Weights of a small transformer language model: RMSNorm before each block.
Each number is 128 + 32 x the weight over its row's rms, rounded and kept within 0 to 255. Layers, rows and columns count from 0. Numbers have three digits each. The size before them is the row's rms in percent of the matrix's.

# down: layer 2 MLP down (transposed), 1280x320, rms 0.0678, rows 495-524, columns 80-119
# up: layer 2 MLP up, 1280x320, rms 0.0805, rows 496-525, columns 80-119
down495 099:153146113128080092196138122090113125153118142135139045134091171106156086121180100123065130142117154108117117122140132131
up496 102:108154149163175172196153152185095179119139184202179084149138129129125085128124146088185097118131139079135132146098126159
down496 113:156091134107138137121128118186097127102097190097130099119207088112104109138138141086112129123134143114159200124157122089
up497 105:143113117108107111128164137105084096138164133096146122220110211101128143143159131067123088072156166105160161188136112159
down497 100:147131099108177157154095139171119158134172147103117132130107143118143200024145094151111057128076124157135098122088141109
up498 102:064174099133154135140146139139134177123116154134104101131124109112126116175140114138137125070131136154121120112102138149
down498 103:125127117167179148109137224070096124108174122149145118076146149090116125113169101170128150142144115117151181100108108127
up499 099:083141169118186105166149136136095107132113169114160136177111157089109137146150147176118125094183127095092178063065126191
down499 108:136106203092149103135120135120097127120152152123114109122125074139159128117191104173133137076099146109124154087144100089
up500 103:134087124134118112100128125168137152095138117193118124124106092132143097140131195147085166122152130134148157119089137108
down500 102:109103110168156135160110128139155154136096067164174058143112146162135192035128131109113107106117111125157162149130122058
up501 099:127144156125139103120078139163147111112115093108155160155098125172112101196104176183140169123095159128139137153131112123
down501 100:119163124134107098099146104144147171078055093145101067204107150111125131122133070149125164116162117046157106111110095146
up502 094:132103150129127115157159078188121123164158174131144078156187135147121170128097149094112118158113173073125074196141127149
down502 109:157154126111115123103122105114118149112159142128096118128161132095171119069150124130113139074124049210122166117144126075
up503 097:100136148147109168094157084147187165107107103078145127100152112213145071180140101105186020185075153115183157112161100136
down503 089:152120137100101100098108103171172130124124146110168160118096075080120112148181103179117092107199138094120163145176124101
up504 095:098139112183135140127129158084114150102130146119139171057148092093106092145149056133098119130183152109098129178122107133
down504 076:088136144073116144116119162104190116149085159148092140120119137146147117138135105120077115130092122125126098141161152065
up505 100:081123117153098073114171153150174183112086146100146110141140135122087085123147065091130147160084140165166205058106122172
down505 093:135137135149161137113131149159182121163095201081127168187128109094184127121132168152152118137146126126083087147163136093
up506 102:120141163133147111138123160204087142063111181139142166096124153133161059202128119177097128093142145134194158169117126161
down506 102:144150107115111097094172173131146128081103102145163143152142095104115101118127166173080150094127183139139155155164150164
up507 101:088133121080113126161153153170182177157131081082137150174142141102113162171120124098144102128155159162175176120138098122
down507 104:160144133087108177102182092152141139169110176156134112111147131165094114170091159174108083186208121145189102140146225129
up508 112:111067132125136144195151137144099155148126169094114127086157124185171096172105158149154139100149111065171085120126111184
down508 113:100133099080126109109093170159140165086164108065112162121093068106137125124120171115100140150085173085137070125100132113
up509 104:130133109158058119159138147158148167069129134113103118147095147149129120129118100151145138200174138151091158142116056154
down509 109:129081134114149144087114116160172133087117111162146115117174147093134155122133148075134115133149144152081152145129084129
up510 095:124094120097103116171150127139151187128149201079118159128167161132186128100115092148111120089136153131108106173079128178
down510 108:138117161125121131141126130096106084123139079061129085067108150170142146140081150152112125103148114114117047076130166152
up511 101:086180156160170133145117138144139077097166204056177151097098144096145065141101143117152161134115128103123159118109092182
down511 104:124105147164164079085094086173128125087092094106143144189115090175070108075148049043115125161110147151162160031153122059
up512 097:057158121120147134141147177140111110140099165053142141121174092119112094099140162091173176122102146104160166077109093193
down512 099:087136173097115154103099037070142152120120121103158093107113119151143126183186193121105098121069125154126120062165107123
up513 108:190175124046179145106078103178186060189097171085212116101125123063147089172064139122139128102162185119092102101134117113
down513 111:150110107065155129134135114052104172136115166142120148155123061101133148156138121096143204126149114117120146083111178146
up514 087:129120158118085137175162119129091160108112099145148157088160183136132076150165108049116143137116132094149102131104088131
down514 075:084142126126134197136112215140156133124115127121098149190137127105138186100110153118187108145105111095117187137156123147
up515 106:140086150160161110161122125194066168144081119173109121115127164129086175177095174137137093075120187088132130204164170071
down515 111:116129121099124150130219127198092139055144071112101127102112120082134150198082125100073133097123107145132101152147145135
up516 094:106151131078119139075146129181077142138047110138149117105133067124154138186146142109141138136116168126100137115172115078
down516 090:124143099131111095096093094200121115123119122133113087140123124098085148181137138153103167137134153103104096098141108122
up517 098:143158121135143102157073109127128174108118081175194142087042122176119144194079143117091166093113199152095116160124108147
down517 094:120095151175151093105137134128145146126087132135108144124140096127171142130122060114106098122116099166142129092122140110
up518 104:105121121110138140124146055151185068119152130114144120186107102077075172144114144144150115132177165111131069128132056135
down518 091:151141131113138158113132158113197106122101120152155188137101187197121156137175099158163116145162142066089177083100093114
up519 096:132129134169147087103147135110085163154185133168144185091132149178147078130154083104130133144173146081144101154116111120
down519 092:134143136115145110142144143124102140126079122093143183110173132090083151082194142136152153150110111080066136107126123153
up520 098:126093114138131175109118113129087126104142082146123146076053080077103155161102161208113112135191134072181162157161090130
down520 087:147147115158091132099094171147157157140188153109141095122121149108150079101166116161097131125134140138133090092167148109
up521 100:123158130076204174138117130158138102153153176055132100131129143096086084130118154144144116123173126144157110115127138216
down521 106:145127103179076160095128158104116146140131089143108164147106130112095176121133130146142111164152063140178147115115110067
up522 094:075127119137191099114134098135138153138089150125141126124173113112148123121129130165183176092136176155092095175079132149
down522 094:108146107119125141149138111121137109139126139140190082138188087078092141058138108096129161219139127149159115170104177120
up523 092:123127115143163093110163122130118125142132146121183143156200166084137093151154120134162134088132143197117114200104135167
down523 093:141126096111182122068149155127167148184125131120200090111161120096139144113125060150124094177170136120099103167086165182
up524 097:088126083121161087117141089144129139091109129159114195076115089129165095142159170165153182132112119204149125086183135178
down524 101:149112130113069129121126109111104137177108172124107117083112118072141104096138150090080137181089172143090102184118135180
up525 091:079124124163195147181156118167114139110072136095142123132161106125150127121128175150159107125160189116131146076113087140